Weights of a small GPT-style language model, trained from scratch on English Wikipedia.
Size: 24 layers, width 128, 4 heads of 32, 4.98M parameters.
Architecture: RMSNorm before each block, untied embeddings, capped logits.
Training: a variant of Adam for these matrices, 346M tokens, 10547 steps.
Each number is 500 + 25 x the weight over the matrix's rms, rounded and kept within 0 to 999. Layers, rows and columns count from 0. Numbers have three digits each.

# down: layer 20 MLP down (transposed), 512x128, rms 0.178, rows 435-487, columns 0-127
# up: layer 20 MLP up, 512x128, rms 0.178, rows 436-487, columns 0-127
down435:503530534457476490532523472536539531487545472425491489470492487509471538459497519539498514570454529521508504541483499478499504495506503528477482481463511492496502475491481501468531479501522552483514471509477547505506494498479496520504528518509506517542486456483494489543477530486492440509508490514499510508495488498479508527493470456469535511507479494503489443518489481504553504515506
up436:525493535526508450522505474483530528516521539466456483510499522461572482444522506493497539490516510494538497486499480503499541516551517520524494537489506480493500513466467526501500514485508467543498522527469503511457478498507482502500491500477458463504504507509513451457521544495505505518515487482478518517465505466481492518453510492525493498463504477525501523531483478476528536494511
down436:460491481478506500456502558509487447544498474458491467512499517480480496514526514480493473490492477492498506490502532541509516468507448461481521521460537516514476512508539492497502479512514512516515518518512512510491519515497510503502472482479515543499483477460512491488524478504513523481542525524528497497492466489486492471490505476565491516503507493504502498477523549525472491479480
up437:533502471522528475442492540487468468516495572506510496467537488519534491472471504517486511531467515468482485533547496460504526534493539506596481500504531484449498519538496546498488492463498539512495508504505503512476495501501474508565508458495513474476419511514475490483530541527539493476490490515480489477516525506491459516469481514489493507484483497464508499450488547507500497480504
down437:486480528501468463531502525469499496503500472498480505450476443514483526481505501494487481562486466497484514502487528559492489489508494508443541433446464504505514488479501536516509513492498502536496460514489501498500542498506544475481494527511524517481527483486531484530533475486531499507455517492501464507550468443518536467534500508505512476465484496508487520469484493475466546532493
up438:460538466517487456453529536438503459528500491524484470521490480523509473521485546483501528502495540498499530505481494481499539518514506501489485503515527516494557487503495445526502501498505501468491473490482510523466462473460515517470513447449467502516498517495518495546515497483504488514521492497451497502538509482468485480484507446473527511503527519524531504469513474540496512550530
down438:506494488495522497466509505559496533483528522500483533508487471470485527490519474506508523481509493498568515487501497509534489480465509477502522514528489523488458485497492514492482430509494511551508508538496496490524531489536490477524475530519533517450475481503533462487495541524508555522467562504529526504478476509498513529491514524483472539521508530492493497488488518482516534466526
up439:498550472485489456473535477503494525528463520514510452472485463521500473449514529486518505538477485498504500474500454471511528524518514551528524505490483486494485468524518474545451540488502540506494521502496512485518500470503537472517481464445463484490470530509541470458454488515454542497506559517515536526450506481418482476461493474507516476547496491521535516507470528560517497522532
down439:548483462520491492463499444513466502525490512466461490508518573476510560475539515520512520540536528526514527552480485536398495455464509425533465525444497465505482484512515496535523526475523518442547498521484467531445517489483528517499487484517517472505532482527485491510493521521531473481500440499494488471458489477489476476510490475544531524518502531537521476509483448443479499518487
up440:495491511491478480505516503504494519477495550465522513525455497473489478489520487475512496545470452483485501511499467497517512517507490532531522494516489501478485495497470476471509506524492485534542550536530489487447501488529492491561511446454505507541507480483546527507498540490505507508469519492544482480488513515507478516548525489506487455517492462497546506474495498498518516506477
down440:490505520497457505511506517514523500494501492526525504482493506528530495507525504506499587513496489487508500495448462468491540575485501509473497503498521508485520553515537532512504487517540491488553465510482477482544492479490477542510467485562519471491481504499504469497518474485527484470462485497501491498514469502509478468491480481495476510472516511500468479490488482489455477467456
up441:536537487533507486463544558497513451521491482500486481466509523490511532500486465481524546525499509497468508544502515539481518480511488545484509504480516498493516510461476489534502488473500472484498522510551496531503468484457524506470484485471463473505467533486521439520542512479514510518529480497513524457526507505499540502508535505486504518477497534518503534517461522490516490540515
down441:544485473511540498527528471513488520460509521491523483531501494443500500506514488473534481525478508551495487483520527498494493510505484523500488519498511487474515462542476492512512534488544512523522479479532543533513492494484520515492543497482528489449469516483510522511485522537498481500487498470483485490463485518507502518467511520518465459541495509501466479479495498504461495471516
up442:522482487534486552465501519519485479506530459464462484478511522457466462540507534459501488510468533491487532531529518548542526411495519527524514525501493510477493495508551469505501508457541509527546460500475469502479492538447513522522547491495467483499491502514485496490474529521536505506515488446556486500473489536545480506493516453516480520518469503457513471446540482503537531495489
down442:499508525517463491453498466467479515516491499519493509560541479467495430533477518498454426500473485510525535534526484496496457516503520497481459473515463519500473487517510549463514560528434527438468544509450450535502503491536513465503501509482525490501504528545495486524538448475544546481465485482476493452556484475468517526461509502476522483504494540492501517452522484475462511515471
up443:510532469544508520453542479473512525486501493519487530448509455509547498501520505538505488527528544483492480522506483517539497495479523501514480488503507498512488504472496553485554501476509474496471465502463501474498463444457524511507473486478471483522433525523536520497457514506542499487501484501489538509485493489505505532474474479523497491488498483478514514488472453500520549525495
down443:500470511463499492521476505524493492501476488529533486483504538468479507502524499448506469542497499529480509487476519490478473518483533527494451478493533495485489482515494469527493510505541509519523534468539498516497456478517495494489483480504523534463537552482537527481520485492479503465458455518494502545478487558528491460532497482468496521546490501532528485507487481482470491480493
up444:511520489519531511498541482486513490471489487541532532479506480532491475510511505498536523498475475503462483504494484506529437493531471524498460535512453525489479486494482485503475478499500554498520489491478484480486529512499469547512493490497522489492514553507501521468538507490482458493492514497542495503514515496470472545479557445486554534493555463453523499523539501489469489456521
down444:499476505471507523513470533526519511527477495464470487485483503485443522515482487481499483458528501462504529470514501470535535510450508524499510514497480478495489506492526529511537521507472438504491475491502507494542490460517479507475516492509465490510498491490517499507493488470554483512492516474484502479481505440509527502502473509507466477508488464500487520492456508509513522547531
up445:551480517506550494469501507474500498499475492506529537519442488526492475500544500508497523506509495495484447483499503515531516526511528476511529494495452482479497470519445529492453499487522507482489494490477511505525521475498468509430498499456513505510465502576530503480487497513529481501526475472482501497494464499521553485474479470497516519484518515470473505475509522509495532496493
down445:543492501492475526485525505544463523509546459521515492507488511512541535529505493485498488556518489508535541493485489495496493511487511505512482493526513483478517494468508528486477492488543515476533463535497491506476492518513497479524490528483530465518487532476516510531478516484518473444533533492494477501513523501494514526535493527495497499518497525519503545512498536466486496486515
up446:487462516505552525455486523475522465465480487474489474488484496487546523502509567526502525503476532491465513468545480524460493521471508478514534520507536512483441480502512465458483515464515512519526493508449507476498516458508461501494462474430511492513476519496506516479503467503489475492460472483540512505534492547475463492506538491478505500520489507472510445547469524511497521511467
down446:540513467506500457494510504551479506547511493506506485486504453450542473465506482495461548509511456515498520481523458486468507499456489505503491516502523530485503535537495480545492505533485473482531508464543470549454492503494491500496468487529499511540474457469483504457500491501454490515538508516479484469511469488481488500506549504493530507497482467543458508536492488480550521519492
up447:516507499540488536477509508526510482452497497506428499501512548486530498520489532504491512512544507508530500506445503486523486468485517502517519534513512498505492495546503486514509486518548482484515462545495478461511501524544500503489513489529480529550488495478484540523510512491470485498527500493483478473482519490476528524521525467490454509509507504469522496425515475554507522523509
down447:523501476477483528452508472467493545533500544475516445514489499522517485519522510530497488480512469499469543486495498508462504470500462482498471489494444516528496547516484522522516475530482512530495548442491470503525496514465486520490513514487494502464490488501498510523528498489480513518502501496476522475495506489526444503534476523494513484529512487484486510510485477434503445495459
up448:482505481491493498506515495518474497525517525474450447472512513521498476495474522456490468490520502485510492523533487459535518498497493525539509515514482496468520547480516542528465463469516507492501523517451485453504495487533513503524501500497506476488480529465530477494509495468543549492501485500451503522468510561484516557475520526476516538498518487530499470504430512521514481491524
down448:485514513504507519525498502494501523471507468524542489506494554508529527530511517504500522542510485499435483478485518504503550489457506466474528516448491525500472454473497477501500537495497480452496486513497463508526520487467469566499525478487509462503503544482505474472476488489490490521475510503551514479495491485550492515525443438519502495514533488535477483514550508504522502458513
up449:522482470484505455508500456493480475507487478450495509518520486502491497518513485453499501506450492514450463514503495502476552492524466523504496523460480518492489492495483482506484496514500464506478521522507538537457523450543487491471547484481514481503475501531555453504510510517508536492535525494446511512497527479505522487466467537514522487494490450445515520508420502526483517509494
down449:505521519549476478503479497493499501517487483505514455458519524530533516522490470481474453519518496522524525507518511495528500544496563514542504492531502455551506472509482506501466467521515531519498503518483470503500480515482458499536499526509503524495534523488484464502509479440487458503491493468502497506489537529538499555476498480459489523522509551466511506507520460503539503527486
up450:482453475535508510471540529504506464483499463463497490475471499489526528538490503457515478513460500471461496506503501498500484509496518497502515507505526527461548517510511463543479503490504439502527496523472477500448448474493540509508476521523513542504480533486510513501520498454488532504527502486507496468495529522502477488492496510509508540532496490484541505497540504493500477486432
down450:522532549505485475522477503480463476542509515456505517524527500505465510501490526551532507507526462479487514507482518507509503481512536492509472461480503477527442495528487522462495527522454526513521511506519489517490510482524505482490477503497476468521462518514529523511523509497495503462535500492505509523524501481521536505521492481523496517450518500520477521515480494492573527529517
up451:498494513486518499468539476475505464467520535479486457512470510496459508522508491499511509509454549499491526478553469523487512514467562530527509536466525498470463469512505451505461499452502498439497502471431486499488519496476490518505507524450507531523531489488478489473520501472487487522485493493526492468462526496515469479504553495507523456528492490512572503512480492535490492460512
down451:514475497592439484509441499492510508480483517517489521529486491517547513456498510488497517536515487497475524491518503522473483496476488542478514532491480506538517527538449502491504541524477529490497494512532489545498480507506541475469514531534479518494501477502499496532473487483515475520527541484528471473564496499474535510524522518475523503459518537488439526513491463448478496520470
up452:526481484516516465472516522505532479448499505509485492497500480499490473497475476482530485504452488450504452494508527501471487483528522492480508516516476486536533488507485497515462472506506488502523499521492415524490493479470502517542517525514516506497470501562483526492481537474487527532561515485537487479515486517497504506550543535491485529469487489474478490460528482485515500489500
down452:467523501521462533501454483553459513556502513462476513446510512494491523488481512518518521489528485480501514467509499498501524483485468451522505500532497499497469519505468452547542504539519497484467534494486551517493523518506497488468497474487470511482505461501497515516485500486484532554450523489506542525495496445514483493486487491512532522519503507499494520521484506475484517500475
up453:528519515523505485482486523491503515493466523489497505456562504502514525537494512482500494512525503440496478475525506469495499524475523533478533523468467523487428433524493457493501508463525462500508494508503475484435540486497527535498467515495513506508541523531530516499544513483458506482490517474544529450506478499487495523487519485483491492506512540444484509494477496494523516450485
down453:504489491511509547502502468522487501515479533493533481490516525467490440514484490501518514538516461440471539533509485508521528482516480526522535497527514492520493487522536502541525489500494488452497479502549480519505511483508564472482526501478538487468489467492458525520536520506520478548533539494527447469468486473491475483519474460461530523502523521489523509469531471489484456512497
up454:498470473534528450479476555486486523484490539412497510491501446526481455497464540494531491520452497454445496512494474524509472483530543497552486507495504454522501488515487503522492491513502534481525509518466471518520491535466509478534526491500492516485509507540505512501472497505492494518512495493572523466517462498485517553465516503471496530552557509462488497444506477522526510489538
down454:482568499524507517493524476554496475543501570523475513499516501517456541531462498560520531490500542528489466483526496469501550543479467494499472500497498517474495487517485467529465518477517561464476540508475481496557488501538471535518495505506449510498461512533521523490509430463502513518506503519466495536454540560516482521497481494519493536509446494497476511518507485505495472515533
up455:534519511529518501485482502477525526518461549536476471483435479531486538493511557498483513527498510505475515503485518482514500454457481455496540508470461488490491489456532505505493496495531496527506498506486431505525547478543469535502508499492493512531499494461535507497494484492504492524511484487446553489512452467513488507488493509522536492498546490454454494498480497495498542522532
down455:469525485476474495444490531462508444444515512519477515534508477481520498466465430462508504471490503525483514494527530491513464540508473550493534497503494458478535514502514471519466486500505473499500510472552512530523493530500512516485489530469543494554511505508469522487506539546551521518489531508519439499524452508507542483550467544505474478504469459458557479522501476510491467490525
up456:517460499527501439506513550541495500506518527503510443498511504477488461519513477479480517499497500501513480504512507518528498491494520495547506498482473457464511484535515459515518462455509509494483458507472468488465494492518489507554472545473484460527482517510497500497552536473451492459512458475518506474517515543525467489522557500520483500537489492476487480447501510539493498493513
down456:451491491516467535469502484476503519481483508510482541496499510496477530457464538522515491564516521471500505520476478500514501492535468529490501557487528516533482508480503492496474501546468510485503498492514478555521484538499499512494506502540489530492494525507531495515504510538529473556485523485470538491471462460485538517471489482480520506458493523496566511533509518469560490524451
up457:542522475465507463519506499462518452525486504486554492454475482497483480446503468496479542496477542505460460530554476516487524484503517493507494525484479489474462479504525458471519504535513524530526450520437477470480529514482527503479502511513513493458508530481518514517473538502537468534478485471519475489487531528510520510474506477522511482482509522514496509481478496495538474488502
down457:488489503493519510520512463524493526455567477501500536513503477461494527516487511510500494455538506488520449490461505468555472468570501523477490553511538519478493537540480525533529483487534501475489503502546519512495498464474490473508542460502536514527515498512464478525509486502479489472459486499507469492524488469469471533490517517498503501467504481457523470460523472521490485468533
up458:485522489525478465558543512525512517491479506500480489476478481539519441465518503494488466513483520460478496471483488501474495511518495498524524512493487481483471482532509513497487522476503449516489507529533491504495467479520482481463513464482478513563481485491477509474548519480539481500473517496506495502529531460511493477493493446462489506504496464462502523502535486464558498449484
down458:478448516505523499434536486475531499554522478495544568531488521493502498488556551546532532488508490501554517538528526516511485501486538514515472532479478515481518506495536481501482430472557519520521507499523504468530501535511494516529514534510531470525492474492545513463452523474498508469531496526504499465453485518501489503480485516511491514493486516499531503538497529466478518498499
up459:533469517512531477418542532467524485487516507502464483490486503519513502456486511527516489498508482507499466524508498483464535500502464515564480518501513503507524497472482469503479501460498483500466511489492496462491511480467530478505499507466509436492488543459489531532520506482522555519496503503504466471487498500484484498521466478472524509547521492520489537491490516543550527501511
down459:470485470526476487522477504483489559484514478503504484510508501498495479497558489452516480483501505517523522509510530494540473505474501507462508520547496467469494512525501521481529513496509525485521535513479496514539511538504493510501489519487499481484518522528487477488474486521479460492494564535513490486513505498559500547468539485507530506500477541545520495485501496465464452507468
up460:493475495499502491433509526468487486531451508496505519476512513468527503471534503515510487503513497470523459452513486490561515476496508491539530526448468453492474545527449492483517478496508493502511477501471498495475483499514504537537542474491467487507507488503443511555512460512533471521491492506505541497495480475514525483487534490504480494529499510442506455522499509493532500494450
down460:466480564463518472508498492506517495461494505482500517543471549447470543505528507503491501504447502508527502476497499459531474499498487506505501532533513526468480525494512496483501504513534508514497490526519498498489512508434534498532504454519508522507489510534552505486464472492477531482485507522487494514504468468573424469500486504544484481515526502456472502538521464504502467496546
up461:516497498557513489499522517456495490462541554488519473492519456511480491502449496470520503501518530503512487474471449507566492499506521496460493512470497464503521481515541507516477525528513523487485508492449479482491555505485484514497477492474521506520520507534510473486498512421487511475499444493530540512492502489473525500474496557506505456525500482470530507489532483481517538474515
down461:471535493492488511510517507538518530497497484529498561486469508522515513435558510518500524512497495554549494523465515529525515550526442499488525516508512467504458514496476532499518500491509527452524465485542515518546502517493495526518506498507477486528510508506502488489488484510516468477470492534499466482525499470542511533528526531535559503503515498488490496494492443464470518471524
up462:534497479490500494479555506482492467511464535459541498484505506491530514522541518497504554518515513471496498530526473515484461505467484513499471531502494509483473458525509496536468501490486506496500490468505456494487499438472494525534464469467498513538527473503518475503491483480526483496570490517482543418530538498477473507522509518509499512470562553506520477519485492533528525479486
down462:505510513536528534477479457509542520529524443468462501472518539460486509500520523483529523503528534535525529507526518451497550467467495479484504525469484504522549528478508510445480490480494520489550504529485514506520557504461486476503502506457514509488465558519491544496488513512455507494428485475495493494460515511507506523477487555484525518517444444530471522491512456508520502484481
up463:485460515508473480509526518451513472473496508488493511468488511463503522491515541489473492507488479510507514508502492546547506496501520501516538501481490521460500507500448445440509506487521502534505453516494506490505529508497526516485516515471506450510479533497521492484524527519529503523510508502500495529493516489497487514461513522536522480538527441494548520506466521502512511494467
down463:480494527465499493466460541519483485499536487524523517534496562513502494519474444494499501514504504521529528513542486463458513502508496505513503500513488497533490497527533463503470479512544517474538474455507488512480471473525496482496505488501498531480529481499526500517491565517499502491511519490482486522493514462498506498532523518513496474541510468489451516500512474504469497482527
up464:518492494508519477512499510483455475485473505511549493486465462486486455496507536486499469512491536499504490504486487494502521446510492505508491492499517496463487519465505501459488463464503508507485493528508505484538498497512494469476502500467525501519481524482528520480524531481509509485495534503525482490516518524508494460473512497466485488541537522498525483509501465531508537581491
down464:515506528486488489502494521565496503505524498492533490495514529520524532470530462539512484552474516530515526480517514474505470533447507491532495524512482490532489490489485489492507484536534469511525520467483539507464501502519519510542504487510511490494542458480506508483487478540503530542500517494446460469497517550500493485527489514490487491494483518477500492493474516524470484500484
up465:485489514510465468477519520517487493480511504447496467485463469492484528408470545448488510507469507490490557487519516515486489517473493574488519520528531531470452481530541477468518488489520465524479482524496518515445501453499537545490509536483510508528471505538537520519558519467508473496474491505480513494537487479439492477482497509537561491538482503511490502486495517474544468478494
down465:485478478485465480460492511483544475521525526510456501520501540530461538478502526515471495513488463526482515456541509458536553503550455470480456528507536518576523481550526509500496466488542494483505503457510537524467506479460510497520479507467546533562463483492473549519524548491534521462492495505524469532486494468458467482493533530502473490507503491500545526479524490559512503556532
up466:501509485479544532515503459484509501508550501499482508517482503487501520502495563508535548505537512487500482510482535501478481504502493489478456501477493527466469526517519471495480528513488493510489489500497444502466513478508471485568534489501513461477486525494521466479487497479505517468493484494509501450529475503492459456494523527457545487509532460545494513473487492516538448526501
down466:512508507499495489459489481506524490494489494475530492508495524503483481520514525532517532483493514498478494499541452499537529509507547468479500516538488492511495460489462540490517465456467505455513507505541485515479500514518499497461512488537525509518531472509496502468512515500478506506479479474483536517474534532501491565466544517483449503512521489470510495522490550497496535517488
up467:505453497529511496477503521493504526453462471499520496489446501484501487510469524490496487505502491485508498475473499493495477456461495471491518487491510489481472522478503474468479482492547522527490493498452464535459490494518484498541481485491450511482508517479484441448473452449494475520491464513511472514495496528469544482481521523502555502534464460494549468526520483527508516453483
down467:486501505525492474470490470486493545544483490488492491502495494476534515492513479479513517522500502467519531539485500472473517499487520544548506497487517507545509508524494496500521541530558489520496503521493496477449522481485451526508503511518484507486505516548528539505474527534521462468502536496493459466520518504518516502486563509516501551508491481531470522518516518522511455471519
up468:459520540506519475552554474458501519483471480479517486460489547438491504437562511481468524535470525525537484560492522528538517474507525517524503499451479471498435507516494480534518501473508481495500462503492489475520533458500476514522510470510471502517488543506531491447484535494531490529496492497516495501485489490517508482475505532546503486494537481509484504503519523558530515521487
down468:513471501507544474446445457512439507489505497521454504499504492460514526476505456506549509471499521510453485469513536485503451522524447495529465512547481493493509479507482481475517511518507493456575504511536503484473495514497514513515487480422481492485532525450490443552461521469487526543532519513506535540480535497509505476476523472460500490502513495459498570479465503494476486458526
up469:503472512484494491501496483506451524529480497486488527462482490476502482513521516506513540510502546489490527462508472449506512512491506526496547532474496467481505488499520503457490495506493499504487507483526436497483499540496483503512544473478500511502480479531504484491473518470487442533550503473508504501505506454438499518518449488501516506474480481494470480513516480480525481522510
down469:480516483540488539504520523504494478496532510495526457490550461495513488493477524479501480511509511525481489513524531529458495509481493480460528488510498496467507502536456491530488470512502481475496465518550551516516542468509502461529497530528492519505542522454510501519516471481474535446501493494476513461505479512535507488510532489500517535498517481497513506478502523502518519477500
up470:523480472487511501512473526487549536486471506519483497506492505531518499503501500481485467542480503504474526522502484535532518452497477520484412501480494529526495485489505494512472479497512460497534491502510476515483524532486486520518490509494492480527500431498475478493577519481528479485511519462536508495530508504525486509523516511454467477533499460540490464515531487534564466543472
down470:491505521532482511492491484515496473505537490524489575495498520520524498489510496477535549483497502476507456467478501502531473492540548508536529554520460512517492499581453499513525494444485517472456532509496499469496532502508503515457517479511451474481536486530495501499530487494485524526492551491511504480513490438539550560480531460504474480543510508511480526504513501500453532509528
up471:508490499506535483510486495481506467476502561442459505481477488498504463476497497536494554514555464479475487494487486476536504493571464488521485501440440495472486500504492522493487501528542516505482527499466487524527499530483502495511471500466520529450476514476526486486449519469527481500464468495520480478526507502483507478447486451485483451459514458482561502511475496488485470496486
down471:485421463481470521509498494489543478505455496491511526492474581503490494525530512489492516516469470493548499485536542542489517474481525465509535515501485502460509497478536516495489486517472493484509495509514549519449533503477450516489498522502502486596515494496479503519518513529455493449464509525495518488497514505536456502522537545483506509469449511521486517530523500536518520482510
up472:561544510516492485470534453501493527531469486512510550502518500489516455463485525520499494504476496491504507464479520512533515514528492574479537519498484510487509487512502502494517480494518485456490505515507474513463483480519508522492545488480505468462518495557482516466519501519520545481496531476512514490452481500489521535486493507452509534506507489512549485500483456532525530498524
down472:542466490529506508516467509474478491497480490517521487465507472536483497462507483468520469521477479490498506479491535484498500485551469460545542522497525512488507533541514517528505513470489530453526475496507519478504494475481489512496497508488477473504533514490471496525510470468535475490513482496552470491540523469470542475481498530494510503516530502520515452516496531506529511475508
up473:512471491486535503510493489519451492492521549482500489458479468532460495516467482485552543514478542495511447504502515454507475515524560509542514496509482479516514488473515462489500485499485504510528487505524484497466458503481479489505515505462504443478491486501477465516508504510522501518522536461498532521457520501471497515521496536497477485536488490528541525470517494480548503486504
down473:488502514515481479477515513527480493501499508509515470498486516477509497480497522493549493411501519515502485517505513481476503514518466529524543482495518530492497533521458502501522512484398509489498499512510515511500516477478520503512523500466532489467487514472499481477523505489495503497487502483486482514482504497478510449489496511485490488496486505536503503497510516500471492535510
up474:489490474533508499509484528492472532493467526522467521441473536505489447499496475543481527499490489512527456497480426535519495518509490515504473528456504453493453458463486514504524482512515498474488488502518432542537504453499504479482528511494484496532482465530531450500500515458518500512532520500471522482515481479516475488505517518473531483513560466532494474521494489463516501505505
down474:480476507495474530530507464527474492530482492446528495529546490452464483505476494470486495493485525478516534511508459508484501513483546466505522511578521530475521485488521496468440496467545497481497528485459505550503516500567527500499498554521511503492518502496476468486524551508528482512510509486503510530541507561533444483452454476488498522474481515505470509545489458511540465472461
up475:512462508493484507541519513493490482506506530502561489522478459519506514471510461471475510547481501509508542505477525501554503470478538523550518513506505491491500518543488514527487500521497496495490495468521504503465527496511529492476477468429483467511511516542496471519500532487483554522532505495501520505502465522540457478510508445484503496575511519498511517522517492518525504521522
down475:512524488481498519467534511514469518493469523517442484417517487462501493494493541501510492518477517500530485491488514483454484503518532438453531534492461456553499503493446521502498498527555498500506500534467458514487530445474510509531512529519480490526508498487502480521515497519488479482471483497485469499456498500517517513503521535479502508463487529482472468449483521471493491507501
up476:523501492504485464502490520485468490523474521517498497464500492528524480486524544438501505500487510523489501445548468454511497494492481542506515525486445500476498517510499503538505500512506481465528479515501492507461535471508484441487507491490489476507499511516489507447490468505465483455459519482503514467502494519487558570473498521503504507509554486461517439474456453550513510506507
down476:544455508483549499509485503493489560527502530495467532450518480458474487498470494533524514507515467489512517448484481509537536489524504502514511504513455487550498534511514493501529572517485534520539532443517501485482463451490527495504469485487490457535521472448492491551522514466535478515475514496557499528485497511499462511507518478478473549498504472502523460487491521485534494511495
up477:484514507505546496519495522420517528475494510513474511467512529556535550512481511477496495511475489482464463487535514492514517543524471500549512520500466458512462516496483549485517496503522491520475470505468468509519482482507476450488519497486493497490490532477501534481514498484524484523467487507498488507530451501517509492474446467494514512522457512467517541525509475493514509524494
down477:497557480516466511516515507522507477537553485494468502513499517480456535501532488524492501484504505551525482485479462509491496505481500468513502541512478496510494444522532468513476546487511542494504512475534482474508518528514517527445493525474499492489493493523513543496467513447455488514496487490473500535505487514436527454532535461525516453502495501530496525508460524518487525525501
up478:483476480512518529468499455494480508544518505481508459482507521507533471494541518442494555515489505507522491530486520489497490471447502458466542511487500463457474464438534526498485503475512448553490475495531523462474523491555536527523473501453475501482517560478490504482501463511489512498511547498487509503444522505471499479485475481473502474518550457483517500490502505479506555474456
down478:519514489482523534547482530473472488538419537482495495489481470480537498512513486508534535500551459495493482522485515508512514519518445508469518508469528465519458529536446511509527462469466470544512474487516471523491498519502514491480561478489544482530493468515489501519500511483485532498510491502508486511508484482484525479469510485534473493510518502520471513556489475519564510526450
up479:537515491500511489455497549459500514500487507501510494510521501497506482515527524479508525506505480491456511517464499492499504503523515493566452510480471482452514495522518474526506501481512491526454457533475489484491482470499535540528466485511484499524455513548480435500491447492559458489518497484478508433506522530510452525475447481491504480496519495512537478462540540502448447540494
down479:472502492473517512470476554516477525488492507514519497476502507485475496510548519543506472545517510483514475524569506552468543475505524517497499491500526480489544485482487484494477496513495532479525467512514515529473521514556485534511493510526485490516521506476559550500455526502470443490494462492433523496458497488492498497537539492554537513492493500523499468494497522523507498532451
up480:505502464514500451535477480517485507500458530497488488492535513486515529499496503511510510529481508438481519489503497480510540488483482458503521517497467481510457492531468529530471472452502489576484446509488508501507513500498500519519506495492516521486501499470491519523477494529512459508522496460539461468485543506488523522472520515562536522507459519498498477488416493567501455489490
down480:504472481490562545461543463467449476493465506518496509527503504500462473523481499443518509508506519511474509521471452478513504480512486528530503496480488494499540511479489544511531480552429477456509563489499532471495538486473496502469458511516478531510533495503483462490491476484540508542473539527494512487499497531498475537504470488478489510522526513489505468564529494510420493514506
up481:461545472535526522516554494513463477501479516485486511454514488535484511485470522525522515492481478504478455524567529516487482496498557501518532493502527509500504451521498491524478492482556511509509474523481484519519512455502518540545558516489496512471491500504511439512491498441484492488503542505473521494482503513525497513531469502546536517503499503474501519502454518495510503537541
down481:541476485535455490504495524546530529514487515516507541500501534458520479495478483518470539526493496496514505455448520491466535499499441494465505525458459528551447501526514497496514530505514482467507458457490530507509501479512487471493509438499518509491511514504472492506516503499491505485486501509461467519575515511562523473485525491466491486500520492510465495498493520489529507495498
up482:490437521508479477465477498503462472454494535519485453517486533498509469482475511479491485504546469523454476496489492533517460490500541481556511511472485504449493490533459477465533461492508516489501495533468457508522518490477515512504508541442463490526478512495530501488504545502492494465534476506463512513513537480472500501495478535457504505513538492473498512460511478517514555503498
down482:482537522489511513495491487450520455545550496477514486484503491496461465503542519504485495565477474489533509512489457470493475535505494511473520535510522497492578526468499487550450487495518454492496525498517528536483523539499478502455527461547525530472532496500476525497486483542507434478463454522503492532536481519530498504488477474495458475520464541501502509550518474465431479487518
up483:517514482535464509458466549441479504483430515539522501485515490550524500506509502502504482503533497498475522514520500534535536524531555492533480512473513505474478542513441471521496456488501510508490492503482477490499482475486472509461475495497477521494487487508483503525574517458508503517546504491498523514489506502499445516540494513460479497541505492477504526501507461484506488503502
down483:532514539504533489484478493522480482479514481484479505494475526460441496472486489505474512539495495512514480484524481486453479549499442515491498500453497499527504406508478538490497496459505479518482500502540472529527487517459473527494514480511487496499496511501513506455476465476505469505464486495486478532528511497512475499508456522538473520523498456521486496501499489510470489503530
up484:521509478521518534513575482488490517484537535504542494505500505538506454459534534481507480506497517451503492476468512522511464527503500487496459526456501483483462501456515532537467481514528502509494490502487527525513472469508477531491506482477471524503515538527508476461581529503505510487492472513516538514497487497527517520514514505502491543557473465501515542520529505536503505480483
down484:465506524483494487502455504467493565550534477502470511481495505510436507553532485437475480495508494501444520546537501466529515498488483517521508477506490459548499517502502501483510466517564519505470486514525536504520516553508459527542524485486425522467521484506448521473479455520504475496494486480487507430476481513505542496509466476506528497455478491497492493478513533491443509527512
up485:488498498502521456524517477509495506495491527518480480541504496449529482519481513514509511502512478465503520486485472520495514509505498502493466496473517523477491508508481492438516457496531502473484479515494505479526494507548482505528523462507507536536513505538535542478493500427528463482558498490517495479511528483470529521480490500491536481514509473491511479480487504556490505541460
down485:488501494499508528506515453462498483503426515514474504506514482516490512456469477487506463466503511509540474514518522485497482530494534493483517546534443502522533520468502477534477514511512502544507542514520465508497496532500491513494479495488484490484510490463489485527564500531486526489497524508523491505502511507512493503493513482530529476505533523505480497503487499503510491444528
up486:540501520554490485463523488497519507482524494469507468484513472509537548514476512484482530520503484495504507471480488492468508452554507506504489494526486469504485491534477509533448507502514495511519514480490491516507480503508534541503528462486498510546521551561505495485452568550487500476507508492500532515530496486493458554489495537509506543505471475502529482482486513538536512518547
down486:481496480477484487557486521506523496524514466500491522502517458410518481502544540497509447549483497514507511498519471531515491532492495522501511507488534503488509513431454523510515554468542497480493521500536508528520529474506526466491508454499467488484456487515498500515520476513506517462527459510507483510482562490515502488539504456535531493494525501511467494518513502477473464569513
up487:493476477534508498497513518468484472534512499498551507469462490493457517500521515480506536508508484511465509512475498487487492509489466520477485500515522521473482485527506510487488445568527507533481478491473458458478517513497503548462559540485499516541518503548482481484545494453516519489512524479516511476480517535521476478490474488500482472511508487519551549489497443498534545485494
down487:451519446520474513522455514470518470514494426479509499514543500485453508508521542536510482488509485497492455459478479483471522506516501488518535566534481522512490463503515517508457531501534524531520496503548481541502533506511504474478459500523440545475487491471520519498459494474539490476479482532509516528468538513454483485490494493491538519465511500497477480491516490505514485473506